Weights of a small transformer language model.
Size: 10 layers, width 640, 10 heads of 64, MLP 2560 GELU, vocabulary 16384, 70.2M parameters.
Training: 477M tokens, 7280 steps.
Each number is 128 + 32 x the weight over its row's rms, rounded and kept within 0 to 255. Layers, rows and columns count from 0. Numbers have three digits each. The size before them is the row's rms in percent of the matrix's.

# layer 5 attention query, 640x640, rms 0.0171, rows 60-63, columns 384-511
104:156158103064105107068101097084125128127129231190092188059171162066145136121121102131082142108169145172132153140085152132155125090077142061142132083149111183121098096144095187146163136125147118148091158156203090147134164143136158096142133081170163128123097145104172104169099183148104116114140125122168102118136117127128113119123107108109136057130179150114164107163147073086089147107148
098:107145069129146169167135125165166137107152169134136205158097142138111185092174136153103073122087079082110111135112093179133128163151147090133100085128090115116099151086128116119093034177109114161168154199084119200146152120159102110118152149086163109097163121138106094090090099103173126147078137157125147223118090116116109148086129119125162146098127181110123125081107113137130096198101
099:088152120138106120117170098136160099171152085090116108124176116115121063126082157134115103130071187062156087125102130140127180074114143112093104080126132172173196168116106143127118131188104116101093174122109148151142136133128165092141114149178133190141148077118095104103088129135133124150168139154107159195080134116169127084160137087153157149122163120128076131123179182184140101126188
100:132160141119146140138154104121110079181138111145177116116161112116129058127160137139133067148132130190121123149147165149121079200144162151149112159151104116116148082169145074056154157145129097112145094142137114077102118129166138067103120113176096086150130099116083127133088102147128081104109136111126132154117116114128144108179107181115120151112138103115128083167140165129159147166152
# layer 5 attention key, 640x640, rms 0.0164, rows 60-63, columns 384-511
091:103128171085083171162088114139150109141071117113114136111144140095177061144080143064163152145164135114182117134162160216117135190100093101109121110107082104105105119146203121049160105135099148100051148072189135116142092173121124114128188095179100135154110106165114125132118138174118174091104120117178103096141102129098154147181175092108163101102156107119103124131138107109100122110103
093:128137098174161152120162120156170124135115145133148098086093098166076175101176105165104134137137129147104159117129166101059067094111191069114118126156132153121140111121084181098098125112113187113171117144121152174144175108129112133136127109122173117137084137184097090163101109066160082133078102156102150157100184123179164166143074123175101162084089133142113149130096139139119072075130
088:043187117081167121148166135141071075132160119118107124067114121146120060091158088082058140117113155109173183091167122134114149104170123133145153199132121160117149163166141111107105125163201132176120147130073138147123115135131103089078071112123116182153139112105147100142095111087133133139136136163122164153127140137103106109178110109166174143172097126117102122106097147155163098146163
096:149093162141107076113139155121135144109169129129087152117134134072199097092116148204135124133104128131174103137086109193169131155135077138128162131183147095133104094180200169168121148142106142187169162107107080116099121102111154122098076090167162129102132108112128141091138103132172096115145124148097127113100131143073098105134172128129061135182087091176113093147076166138145115182140
# layer 5 attention value, 640x640, rms 0.0195, rows 0-50, columns 384-511
102:131121141035126125126102152126141136106114141099101091155078075141137160074176173081146126203182110139115131114101088101128127088105098103068147138133092188116086095153166129121161107116107142119079139142048088093155133160113109115115142120157080123141118158106110092135151167103167116165120178141145085108112135173119030144100138113094161146135184125091133139130109109229102111110185
110:174129107068087129137133144111084152133086179127083204130138102135146092115128092139105086159169159147153173139099069149105107145048166121144170102127111114072159099105128168068115158163147160090144129149123149124132143150137148166134211146162093150155149138130162119155083134122239140152095189157087144101122116152138120186103144116110200118136115141131150119154119111102076130109149
105:126195153121115102132131122031093122090126103176123124112091082099135163185104128216134098167111156099108109123091084137136099146115126077121123062138117137159152097111151188134175151138170183128116108128096151097091126153160109110128188127174052117150142152123122110112141141172128171081088177140125072107160165136098106120157151121133107125091175154116137127094165126149084103134081
096:105146128149180115123144149100124133145119102150123149101112142125156123118111126096171099188163145106126159079096137198134129170199143151139106113097110141182166136135144144069080096126195140100050151091115154141139127134156162118113156157178116120128080178096101117139135124149175132117117105125200159124203100149138116045153113129120120114080166095155153092132110125092103174105159
106:067110114097099172197180098159148139095160129130153116082085143085153133097174129152187146124073074095120167140189156106139104162094156124145079107087167131153151157130110146142137134114089124106157171171209107153149169074132149149111129132184117148090139182162102163146139112126138100076132125109093197033127113100121146098108092099182158127114097146113106112115126172121148193132142
107:140138152114112104191137118127112156119148056067131188135111099148117120139070101147073101123179127109125165093115205102083124151116116117154155143177119106085132113126107163100119066158148153115181102093197149111117131109106124108139132136138088179085139114106143116078098114123087181095157092016106183104187104148105126124122119125158096108111064097182130145111120069083125141128094
100:118131133166106116191127103136110124134157129122145104094111183178161125162103160109106099192161097128174120108177143169142136153118112119163109207123092074131146168083094043165088031136175153163144069134141143163142098132135141114158157117091125115135150126158168153066189165181106162106124065087105215110175114078163159112127122102148097063103054065169114115135130099068122137121102
106:180061154050168124089173163130145109106065161110069162111160106081166139113185123157141121140065147125125137154101141134112137151152115138113175116103098131125131106099130217090123181103128147104141194112108111160088107134101114088145134158144124136104087168156146143105130110107184090211120145143153176158125118196095084164157170162103114131153116142104134152092118113141151157142136
109:107124111107163116161194120122095118169157150106126148130131093154136126159137126158094188172205120145185172093086117110144121109118129151102157157125110108181206107178084070130079172095136076103133100129231136186137093161137097126081166101122111116128106094117081135130096104078129144127148151126127114164120143137139078098144104117135106142132161136148119112153106145096149109091118
109:085138142142132159142164096135085154155125129066128142119097151229098100081071115127109098044127168131118138120182170151093125202183138131147130184117153113121092153093142153110088120134121175112184193138136162117118118066103135126170116131150182161098115160139127145129138103156085153117172120132145127106121093121161142112116140143201080156154132089117101140132127120129152127142086
113:149167133176105111165175171159093126110173127091102090073152170154101119130167137142141125170149117139136129122098142113153153191098154092135118142109110164124135125138139164139075077052082137088098089171149114123106110096134142162163129152168095111109169187149133107093153094111113125111099144058105137122139185105136107115133116157089062185135078091124143154126112207096192124105125
114:132127127044140094117105118167141128096106148162146101122160079006124158109121104161179106137094119095108114114167062128108147108110089134147140147102111166113160086148173199152144190108108193181134175167104115113131151118131119118140150178098151123103144141194147151125142192096140085148069190176138103195087120138115068111149122140093169154142102165071158172114152150144064116126113
107:140199120168109108191128111134132144128092163105151086122149156107114144132120180122135117203140086071127103098153107127182104176101165140128125110122116133137177092124127139120140115124113156153113083133128095100108190142168157165112150149138074112161131148202160103128119191160159102030094150106131137138160151112100112094126155068108125057090116155105142165107094083102145194156085
109:136189093177142147142094127092104126137159138102118173119102105184130129049084160172115141161157081098125102094115145099105153143065120094095114095138112112110108110109190172141127102120121136191149110202130096096158121119139098117116112174123075085122123200087138118144109142102112098081075145059110113113160153113123171105102112121135149118129105077134136164145159065153134127184109
102:102138136159134126118085121071072153193096127157104146149122130054117163082103127110157103121133165086131063083133117189124094118125080156145132123135075138138116111090191163130098171132105108120124132107104149073107129107133148058110173157077136082191095173132164125130117152186178128149050142165146115099135115099132093122163147125120141113132157112052157184091146133122076115111082
110:130125097216097111135243193151098138172108123097128133116152146226152138111140185105095142108147131176144158139131116107136121126094153163108132163125154113160147131101140095133108115098070111078141086102175132119134159150151128165100134063117138167124136113098120130132195141060095087128120103038113170117171089168138173132109095080100146073124086153140126084147087075001143081120159
108:092153076121071132117106158104172120200204175091128122062103134162150118112101190096069124080141136172070115140161142112119135108078087132095091121167145148126048129101140133123142139103116173123148067130103120143126107115154174108184173078144112159161108126123182111168139126130112114084084109065183104108114111123134140107104113167126151166192118112162080176156136034172115110126075
099:115155160170110169193142122093106147109150142132119084071158121234113156025076173113081129178127070190152122120131166082085101136151107081070062170143058117075126118104134140137125101127154145090174120142154146102105173153110164188141057122101156122188120129136153147144127097174052092039177167087135118096158126117139169122123116091185117107139136153159163125153145109218139167159161
107:130153117121102132127132155191116132098155145085139135121143105136107105154137107095068093103068106132103123182101087115116151143126169116137113154186162131082117120128127172151168189092073088113229112178141165123123166168140126173128129117117094180149153162120082156112143090100105160142106113152075077149094119114117147148109105173094141192160073148133125140098119144161154110155146
099:155095123053132079081104118131118120157126127154166162114149084031121181216178077160176096220089131113120143150071083139176184079137152109125157079097116113113150101128107118116148167135158097128075117102091140120120082138138147131117173106119125142135154181114172102121126166101125133181121183083092127128179115157137078154169207153048118133083148130123126095087172122138069070066088
105:142129071181119111130104111134167123138164148117143158118127094207135118142095133175041095136175126171157159105105128085096116081087114107107134119148140102149060084136148127084123146140183144174186095198112110096154177144132155116129129118106149121134091111095152121113129149107134103118098184100082127132134120140157122117074077120112158120145070106166058140124159098212127109159067
097:163133166134164128105157157111110116117082154122151105086138065207131106077066110144110108089112199105132127197122126113131128127146111111130154252146102138085108128139133056078144119170108120083124106098089111136091111105146137109154163137157107133115155153148158112144145047131152081120147090119143130140103117159125079143158179185129093181145181094124151129176125112072118087123124
103:138157110194147100096114116113146138212178144169133091117087128119102112166096109167109159146141139151113104122102087132127151107137129144129139110149105153129058108136149153113147133124080160142064072106050141126087113118183111097172115047108149141127111136086148064103126129155150133088102096091127057098148110107095133135145126121081126167140139062103106137160138095181152136125065
097:146099149134112169157114148101100161163169089057138101111119153093072140081124096142112123062105133131145174177139132141072135170109142117134042133113152107140053148107141157137102080078141123086135162192145119106131129092100109110110140124147146153148135105100163130113102114082132148130072122084109219092120178060177117119125097116125161136141100126079141141115122139111128141149113
104:157124130161167112096128085160117135130119088076175152114167096117156107124109139161113135143176107164175123116122158111131124138124101142110138210103125089125202143145110118116174160053109150113181147099199162174088133124097112101129065128069149113150198143108131152161132127030077144162144190106167159192105083115175082159127174116167110097132093129180083126123131139102125162121188
102:117182147176104146184124084121135121120184086129148100170181111144131174116142061131083097133214146146176200129198119088097144139075112105188140094102133149164168154114146124105104158086120133063161049145157091092159149137115151117166111165147137078095123096198157146081113165127057130051107120159131124211095115126156150130122066110100152088102077127130128173054115137123133062140097
107:134088070205124164132137147132117117146119075142123160101152153108101198079156087133106139091117125135127162121121126097125168234063157151133152074120161136103172119125171174179108100089088095165110184170138152156139112142134182110125111132177141099110075148137135170148115174067093150122084158118099162109111105111129111101143081164096138154163133148091134180096096129073096121188112
120:114119159134162153115143161118139092053157107120123154155123124111194115066136115072067164177205138161147165110090173111144129082169098149091115150140125147121174119136107083113158154042155050093144089138182122169125103166148095125131103121141164091097114123060144148154110095075162113122142120128157105124106130172131155126122105163167146140151118111170140108153158135167153151119136
106:100092140072113114166085119121157117140154233112131093167150139092116114138189181106114153127110142124095121132137124126121122122065129106126114146126163161076090112134117097110125100176094152133131126113117088138108176112145136158130089165110105136094139134156135129081131143199137056185118134205094106165129131165139103113111185101152085066133152121150150124136094101113190179130096
105:127122106145126132141150094092092133146107074112163151133128126143106163107062136123093122125145136131141160136168180086094116159128130168158145081143148141188194159096144137151137142008164092075192123189182156120185127102103140101064130145125138108136163130115139160151072117108114103110133165130120204142128161089107123118124130102151124143172121121130102163113105154136119125163133
108:081141138152108116128205105132066100111097067119048147198130161103107127139150141184116127128115183110187151111117107149153127104105157163179176155142098123207146091091084096122121170075144146128169170138162156134127073080072155111110144075146104133125115148096144153116121056169205130122106137122111104153157159147165048119167140127208109162148135179112135184115097172120129128126113
112:178070120124058103134124166126116132192120133177099172105148130085170126109161152084194137088078163080085148188099090125149111121077148095093090121170126130090091162122136140132172095167160150114107182103086115121149079121128169078143133121163127136119111147130114126124105139176047111205112112147195128087127158100100105154151111143123050122116133139089120148124132122093139149121132
104:124169089152110122115081144070045111079130107177085155154092158068149146170161089161191168106124136121150110099087113192158112169200153105163143098095114098208158125168162158089092174099171118115134164150097190127122122117126123074109152185121095121165173121095115158105147114116147076127116191163098107100131197049150092079171122149128141149062145143077124137074125137168129085135108
103:130112083214148130144167087172104119173176069138118119122159113150159064091090154139167140086163098140146131117125156143055148125074111168153130127117180111124192121113132106200105157027111163038103146172146211145170111079133150087181104114098192115101171137130107091137175125111106176091099077084141161130097109058187108120135144153141128187097076128162103111123127173063161141098113
108:111116145175182143145150090146112123109154110098126148097147115132142132113134107160187158130151126144136142153114169095055114159106121092153114114109185132166161108104144217113121140071165122203138151187149155178208126109086140145107083185193070099114086110118094139110071122081172153108098118121103109147136152124117129128149182127180139136149125136166155141102129172112159137142131
104:091074129167066131162169121147145147178121110107134215089107095168087096094111111118081136058146129146125142155135131128109148131131109130067120128147145176129069123136099128130122107165159173102199114157105124155124105091146137102146159067138113163111160142090148129114072069177089139103118132111105118104113104127097185120095084110174149213133014133147089131134148113160077127142133
102:071118157085138086148160093110079065140133163159115041098146073154062106129129105163121191092144156132093142143161133154093117134083141097079124151125159174112057091112161179163157122152157153183118113172097165163116171101140126129115099121126129150187083109138141099159132119171113106142137102174128065155104161145109117096134146119148081130180196114123169126183100103112108055113097
102:148121078128119172119104121103147099123093151127121128126151157086128127137162171162215137219118128099148089092146094113092128119117102122128124075063115098175181133151129119098130114113129113127091152120121133102075128132125092133102138139079119084135131142142106122071144161055190129126095132137151169097121132105119090127142126123095155104100146127073127151093151136112068164086150
121:169137115118083094150157105129143105107188109093155166112120111175148127138100081096036120137180124172146156123101176074063064194123136132138153160163112111102143150147187118116131162130150126090187136136215160166137118178104112149107116126133113177141129097085074155147112136088130084099134157108110138115138099135150161120120161120142166120116083103187117084108091090100110102164138
110:144114139086224142132087120127114084151094082126095155217103105176100125108123055115160120118120084108155104162133071136099171097191121143051178110120108139078144094169125159116148198140104130067130159061095132158126128132163098098111108147064121149133121136104104118121163115102102116153202176119219095124152157125095124127154111135130112128147069143052112111131153199207106081103116
121:082107126161148129123114105132118113136194095113150139153138141136139107255110182145116152166122106139194133137166129116131160069108161110137119164154145093152155115199099058171184116127206127168182091143106124160122122136108131160156073126101121103142134079091128119121106112115131111138133168108110075132146157106206137131115108096149080097121070128175077101146085126137139077132114
107:085138114119107125116164159110134131115174122119126136084066110104142118118148128147143057073180129140109151163152131144122114150042079096137138131128137094178123140096151130141109113143160123118130121201137178159150123160119222088132194096173125088133137144111125136100103135104090123097104162193114161094129115121123108095111127132133183148135149099150093113163124094104052065101110
100:110144150162140106159141124097067104166111067138119172146100099135116101119055129180106129120190148109156072069143185159145105161123099134158103117133135112172185128159150143150100157129227176126176134121127136129112096138127142114120123144148100079156071097107140126106111073184179174081121098080155087141221156089129094082159145128173070141141132130166139128150188060127108127097085
101:105111128137223164123162123192098102123132123098138132130170118131110109101144110136144142084098128168155106167120122086100134132173117147109160181090159124129161090114142134104166105065106139136131147142087177172146151115097134147138099133138177127110164146165132162122103146045070089142209152153136092176115110129144137124124179137156117144099134143108124087130117148114129129116136
108:120086131187081161115174168093068158148092081122097150068082151227134082079086131146140135093119112106140159144113168114113107167117137121140118063110128144151087123121103159120094097159115154090135102151120114141158157088134134104107162090162105108082138162132153133106055122150116138065123111125102163085169164152100143083130103107156138122100117121122127182151116137065091112123138
102:159131145113167103104142069149124114140114145179148133132120080070148165195157111155153110165105170088138142106145099111129107132079102149196112087111127108130150101137100158101157175155179137147088153110143152130080133134139156148119199134134143137152111131123126131118169151097206132156114141209123096129175096107149143156156181146153132091110139152174145093068123122016136102069146
101:116158113232078134173146085137127178052115080086143135143073130125141108188122122158159166157157161130134143121170125115173127174170155179121089140071168095152169208091104093144128115021123135077069128133147112129131125116099126134095117091150149118115153091104101139145105133136161219081133114141095146085129123103161137116106095128147119087112094151135112142092150220117150115126125
099:147161122171199107093112114165129170121170129147148149156128126116140123131138156150088111113172180141142141082116156129113147131109114188162143139066120090149202106158098193082149173098133118107183159116195160139127125151158112132153110146099131099157196077093095174144138165080146127072101166101112126150075064097135153132156137188190138102108106117152082106087140149129184101129181
103:130162090172200116122053104130085059143150131160133140191180088126132130153111120134170162137168145120129143064110136157098138144154096111122098111109126160166165095157208157101086161189201127159079122109092150129098142182189098136129063153121098121121131124127110145095108155070140159128126102201100020178162138118121083136135144110074116120131174114124182074119150108170142118106142
104:111173074135048117126157184129114136143129123153089122139120130138104154186106142156154130125173192107118129124196118156110103148119138152127124116126105121169098153104092052146123152198128150124116112125096134133121114107160159081099197122077139132219130095141160091103092106138247169140102188203085153107135111082119096093130044179103095168097165122119127137154085064134061107105113
101:136171098176125114131063143141147096123154144154108155101131118181156111145058089173123114172148117108130101152114140121100128096112050105083090210168144141183115131145113083136157139156158147173061115097125132136116129136117126106123112159112121138112130126079186079123162072127150147080159106123179071121169136147138089143118110126202066163171132159178117140161157149230152125123084
# layer 5 attention output (transposed), 640x640, rms 0.032, rows 0-49, columns 384-511
100:085178064139107152151159147108109169095155048112124120224124213193085143118125084110171052148109099128160184065121124157139139115095168116115154109114093109119150137108137101103119109102154097104158122131078107108100212126104112172164071150119181078080080151113102156165117153097106139136113142156174162150122177207135020080128181160114134093159170103173128191119089173123099111126115
108:097070143060127162151174181117071132090087100171143178119111135113150127119158147158171145101098138109153143118155109089113166134123123104111144199212142119151114112062087118113171134143111160145164101169095154157086155191099109184113161075121134133134162169156092106140206037060146125154107168121136138110089114125153106122121126089182096170111097162140156113152133175104090130169221
107:209073128107149162112132133137071114165086126151154143218158135120146097131066128126134148157170163099151162143135075125121118101054142109116115174148175133159131149035113129096089112104162160129120145141073121173130142077131133182187142112127165155104146161145058101156127154129151143127085120123041130088139136136089063134143151150123135139111156142150123160102124162137090140113129
096:172114230088148108127116146111083085154094150155140093155134134097163104107099154139089181129144101132165121119141085169133138136073177127113052184136147127128126183081110148110112121113148146099047125134127135137131097122164201220130124114119133156073121150104140102153170120097106160108133143155126117081129117161108128128114115093095208132119168122144111123135136124136140100124159
102:109143153161185172125119130183143157049080178143120150055123139136162132150143111140072166100115149147190131149167094186132125152142138141122140116120138145160122112165143122099108068115149192169159119135200095139069084152129197062043052071091061087173130090130159105074134145126101143137137186141148156104162101120101188201097150096157155161119148108074128087147141110139139151121135
103:082110189067094085160147136080115083179126166148170102129131081110128149167169182165112104110175135142085138133132192064114164177141090110151117184147140127076105114067139161133152105196095166150064154102102123179124088099148095138181149128145131159162104107202136074097156088152145134180129056111122161025090098108076136134072173142096081151067156138138094097157135162100173156105107
095:125128114125141094144141117081158124219153138130119168123142088155115124146121127148202135135098125121072189137109142134164144178152087127126160111104123122104123160127136132114098126125107121104088114126097123136155126114159136061136163176151095150198139093139151164140113124145108143135150101155091149102130069043091144194103091156054105130132135079073152077175144122113131130116025
107:104117166058120151165137140140111112102102146131146154154139135095146116136157145131073208091075090105111151147164243155136108201090139080124172149102142136133144113124088120174176143141105140121195093122086145136103079113093121138173119113145162130083119166086069086104214097077117070115105139097187113115077180182126064095106135106137143139083104178193132190143085173115135132133247
106:150187115091138155135180165173123104103109132205128085176133056124133175136169140144109150105154138110137158132097108097138091162141155144085106179149154141092117140096108137088141100101069160124132107112177117164059130176101127113092098120043136148131021176184076107134141115132129101126128122155156181081095117104162097174133125150131158147096130097198126090152155169116166129141208
103:108053185119094086113098125101096111102116152126118155119091132096128135140101140149131124092164122133150124108122139123093173065131134166177112132148106080156102091109134177112142112216125169156070139160139106111179103150162091134112123126166159126116120099134211181040153107132153140148164133085132094148147131112173195205125143105149062111137110104133079127121130052154168109182118
110:169065100129119124168121186172059176126137132078114136126121063187135160119143098126148128091136175113144128136047097164132188223105107130151206136118168160135111057144114182134145112095101169112119119129089097163085114131143149040150098161092145112182150158075104120138123121068083129161144147111105148161145131101127089168119112234126146221101114072071167144132087147095126156126113
106:133126116076167129139122171202203117093121150130166146144151151148147091119110127145103158112065102119124166154130174186143111137094139096133163113127117136109157145188113137194152125113117126104221137130079167075117140116097112118178111097108134127110164179119019109111160158101044136122102125144155126129089180118152057079140161116146072088124162194151134190109097203173120155151196
101:122071105070091148132130148133143149160109152069100130142146127201135058103085123128171120166168156158175183138098128071113151146134074145140133153145095104133150122115133137093074143082106087095143115111070137145098138144172149090091107124159100155191160145145080132124140142140104151139127127146104134116172052075062123117133145142091061162127169173082124129105108151142101191141133
103:115094143138116096153118141106111159160111149109110120170108096188120108120121092184228112155104174139128138124089128132160177116183069141151116158122143130103104125058154142088112129115192077104069154135047135146168138076181084089147138189158154131193152159142110143116101161105087165165166139107064127100116093119107103195119124163122067129106147107149131140121098136145124130114043
107:154084182060136129121049132145098077125124097137146135191100153093124099101103125093093149160135139143155121135139190160114131113056114105162136151152087158135103143104120131140157162133118115110119148094079150103188162112137123169173132158103147169138119179093068128144144136033127128155093110133148096174103174136107140156150155107169179108105138159157099156107112131145136120145173
103:124101113122068130131214161120115091180172183101139128141078099167140145171180131135170078127118181150157192130132140045194126182176087172145139170103101131175130132086159133116096078154111126130175121112120146168106162202121110158053071111110100151136103070094155194129145120116111124184103165094159157075143073122105187147155109165069093168122136120070151133169099121090100123101115
111:095084118153074129143135114120130122193195116124103136174065120110106134123107135127196080195109118126127154088104171107175185067101085134158102144129107137134108138099140128132113124156165131145072145130054113108187133139164055134157160191127176126146160131048135168178109115101117114162161104126123145160098198122137106174134157152143106071137141107152100181095086087164088132107021
090:079109100112056144158062121078124216125083114083129184138141093185119147139114111150171087115145179184143136144090124158064115131138081145124105095155123099160128111067152132083133095163225068123090107142090083148166148092162099081098173176142146080182088101213145128076121160115158143151176158136092147150116086135123089148163098140172105116138124120141125127098101108095124143143025
105:142104064171176156102152122176105145099142118124154154094090121142157113133148150113121085140154140121093106156098143059092115148129136112098148130121133153122154075146128104172174090122132110121198107109153122136112105127121106094105120094112099086149167081073127117121089086149167101101097111108131147194157150141120105091149109171175097147182098187101167126105105144168109153151136
097:179168132091161168139161154126113094147162100144151126176160136104145114148120126129077147153078119091141104121159157136141128171103135027118172158060145133105137157119097135158128150093087140107163107115086184142093152123101121210165121077110128141114116156063067096195162163091125108074099176171141132071112159189093052087097115158112187113093118156155179141114106161153119122121159
098:136117076149136144123161155081117091178165136126126140141123099178086154128135146177224068174069141096094192147089135090151120122142055114125137163165121155147108142078145125116086120096181079142160155145080136160133192135115091109174171141156159136156149163145118164143062115134112154161146112106090153087123126081133067168141122162087037081097150103207126138123150173150112148114034
093:135121143124118144165149148181079146069073106142141092128101115139092138137149134116104183129208099170146114116145165066123186133092109117147115119173113072081136150103130142147132159159099130149105152109124127095100087112147102190129106136172193123051080149104163124101115079126122063115104082130169129172145112145195089110108159118161101130151101109134094145096105132111139098187169
097:160091122185086111127098113164116081213212109126113099221130137079134123144058133130167108196148119120128126054058097148138165071094151090142116117126143141121134170136156142122040137099152131109078124107037134123156154097163068186159165166128167163117154137039134146193098130151131135114151056134112136141179196123110084142135133148110157070174132110125143133113122100173093076103023
091:149137145153170132088070115103098117138151160145112140104116128160140146132107080141150102122079170157144114103091120198100182147143102127159125120122131157109096075152114157096111129133164195168088178148101088141188144154151127110112144122133097122176148091082133121126070108035097141186170091128137174141178124104080153167133100132142124155112109105040103112121139064141086157141033
102:145146136090150143117175107152135120123101127113144149057187092107141104131169174142179134133086192121058123174151182088127100141134099119132102164071095131129131073117062154125189149141074123162177089120160116145117128131126065069117164117070141143169171124204153086146159102133118094128134137144169145109092124086142083136111074130208127133074054142138161137159162156122137134110196
097:170099100102167131145116150113139068150178120104115173165151136166136147139112111099161069101132169106127173132140074151136146162143087130153170119152086157119098105166135162083160088139085159066112070149067113138128128167163162048173133090098083120174165103203113182140148127107110190154160136120114149147145117073157129190143083188082099176140123120113134147127136183093139140150112
100:169112153158177126142097130137105063131098174143144149084112133143146151096139132151109097120094157107096086148142171154136125137181107118118138117129150158074109116176132182138151109151089132109090168148086156180111130129132128072133129094107116141151172159102078133123057117068131103155177144086110136105126147135127124134124111129129120198051102142069138191122147112122103141110137
115:063159103124125122150135091138133180141149100162117093183123087127091161111163163179077097071127131123148125095096082170106143136119169170096051123135108118141127144087146118108219139116174139134122118143179130136129154177179068127072135147060136079121056129172177130164188134063142123125186134172189149097076113124181092155114129149152185103120153069175127109130110147106138098138187
100:061132094151056148144160137097143192105157095120116124113135197115123131124101109104096175107177063163131099059152142137099133137120166107136174056172105101130183124184104089143071175147101137118140099088109122111075100109079153154134127174178130060109150109093101138091216119137142100087087148147123104196109124113144173057079151118083135119158169149155097148133098138121157136146184
100:151169181112185085100123110136086092127104144132137129118154118177123199114152138173111076125080205123123154137131140149109137133130119114146064139160103177104074141105102150049156114127138166130116126181155136145190162179116147104117135110053093129122140169178109129127084105101121109151179127119105188136077138111111152203134130080200120128112104131137142131095134112121153124166141
102:141176203095136182141161166166134084106099141156127146111116098142120139112129123144081188112150129075151166117169144124140148156085115131137107179159097131094117113073103148094189113093119122132140125188232158147134115182056212162104090090064171131100064185135114151136113103093150088141159107130163146085106127087150139154100143127130108153126134123170113168141132150101156147164232
106:143104108192106095119107127109151140097141106057117138109117173091165118115111118107147180166090078163083097131155132113171136123114109101149128076160149099129126145148150089196141156147148114117117204082111120120126101089081205180168124139191152136056136098072136121153095127116090114144029137105149096140156124194099140089109167100082176124127079129144084158149101118114148126125106
101:212152169121199165101049135168074070091126111145100110146123176151153140123108125140041160105112099071083119125110091193161120145062178096093119153133159157134106132142110135103110107087156152123151183139178125137136157109099185163144129086089130166098160163120077104192099165085135122107151139127113140120144163178123131114196117129156128111100133125171095158087160133144131143150119
100:189098163179172102154115138200132063100134152146117118096152076127183162156143148180170133145035137154116139129107107094145174135127090125143109149114117166156120101133099176125108113134108164189145077137130105156124102144158146098108167108066124154132181085120162105170128080118083140165154155102135165137133127081126151170147103155146133143117062085081128150152131087152189154143035
102:080115242134129121114147115168128090104080169152122119080159137114164205143134154146113202114105154100141119163140115108084104134148108094173092114136121124148074087124093182110143122136091157172096097188135124148135133139123124122089105121134101113172178135218145114104162134154106117123118131094067104094133183044152174186152113112166117152105102118142158125137194149121185127120167
104:090085167127145144147162142091113122082137136123130140075060135120127122179138169135130110122117127120106118114128117127140179127147088140108122134130121088118065107124121124119141137205181121224114164147106129111142121120159087136152166071184122113093146121116195145084055055127171108182132154082122166102139106148149110126167115134145040127136078103143139152139143094133091135147048
092:092128134178054122123152086155135117135070157146090085178145124108131170145088063127136177148163084145140140070110150124126142053115125106176101106158145107186124135112180118085046113148155102154092149096147102141159125114123110186118101181180185097070156123118128185036124131168125079126152122127107090195138182134142101152181149087133107083144171113129094157074136077113153085149100
093:123174136098187180126104184187179132104086137120120111114173197139090106131134114085081193122060146114170149142171150179103075154156120104088173110085111159130095140143090138113110132051069131108205118145102154130075163108123122128101078077081111137164164125164068141170152172095068147103110161175121132101123127098099107119107098130117186151130167145076141127146179163157110138104191
112:103139153142106112136137116096112037086136144140153101077126108148165142172226150185151056128107085145045115163170129086127101181120122133108100151169139124158124109092122119106154097175128147168121148109190104154078101151131122094089171114110074101138131053255192088145195091190122104166140140130114193078086119164114122140157119080155078142066128111143111062146152186059133113104086
105:120156124156162133153091150125113127066161081124111090213170133172129119159130088108091076112121053115178111109111110149134137143063173113097143112116159152087177157197085136128170150120130124104201152113121136128061188143171140132163108104117116090027110147119080151130104070112152113110120159098195152151172154240118098076131118132134067066167114132109100137120085145141110128195137
121:133186125202124128118159102104153107187155118094119071091197099142134167153119163192192144130075091081049090140123068063178089135184068101109113130117118108108109161125124116136101136085119095121129124132178116148067142126058161119137178138155094115156156105202168172195078144253148119096131102129084153079148151079137105101160102177046065129142088107153151114140186156098138134118042
111:152137154129172121124168163101139094115093149205097114138060068118098165114188091149164118129043115137133166133190137139188132149125080106161192173145078128163098161081134134110161056160133149144129137132087112151113161155141166117157083089110174114129117112087133187136140145063085087155113172121126147091086132122134101213159129138200173161071175108154094107147120099124147133138076
099:130094247068127098138116126157098078185086143147149115184119113085144094139113186140090158111147175133134121155122131115109164119113098141127029181152153131111095128035133153109164140100154146161051152117151147153157076094125135147178166128088121171128123173202107086118155125135135171185164078118112130065082117060132114165102176105124118126105147126155140122133157093114131157092150
101:121117120140161113118124126144176146099116123097098105054139125122146159168166165158147149135078135169094085140119154090112124146196112142150113129144103113163084082187147165159185117171137138144124124109093143137109118127121122093078129102129117128124190114112146110098113116134106108132140169135189118149162110100134129117156090135189124162124066181108132107129135123148108141111131
108:130034166108131132104117160163090114086120191141114116093068136121134134139104131142127124099129114117213133113137076122139207121146122137178119159151162118112057124078156172104081096181190171163076187138115103169098094142164173179129077089133144133054123089111202140060108134161122182165130138076100163070193097115100204174129160112111109152123116068110089131142117065125133160154069
101:183158167074144116141116106182156072143103156168132182175175120091149121148168174117053187140148142127148156157204169124110077133092158107127082164144120139169153149101112097104138140078106179168175087118178176128106103149102165182084128087076062147100162143130116080152239133099121114102117163156148128136065155106126147119108092054176161094112134181146165100118147148066183118094238
093:161132124089178118070103131154117143104137131159137153087117132168095147074108168129088100112176214063155121176100068108090138066133154178140103142114131160126100109139108152116155142139138133149110111190177085124165173167164144098068165075129102196149155128154169117142085113117186152109168101133149142142168095082122203151116097110173111126133101130088137063109161123117111117141111
087:191126162085138091139075148173117082115148162179181118109207143105152126135160157160073088153141183101117147154153078135095116128129140140123081183122131128141133108081065137113139098112110155134192108153197145106115144148159101115095126076030090157179149111242125100164186120171127155108140126133114158070129113093152172161137071127205125092102125134152108101108164155136143113146173
098:172143172156125120153118169139086058134099096147137059195176159077187130145119092118134180124103092109090119145125098157115080134169147117063083127139148143170126128125111113088090115128101147077132096083110085134132132062094106134153154139126128143074191126200100143143161155136145124121102111132084067135110191119155083083151133120108147171118137159180126140173158146135153098109178
095:171143097107148167103126206176094122125098150186113106110091155146095092115127134075099124109161093118099139099154121125147174087111130139115127143175131095082118192142109114125096122124098144173113190119140143111115164151147209196127105062135161185112129147126115135165064112139147122113105106150090171136134132137096124139160136078124070133130127142118085101111182103135101178165121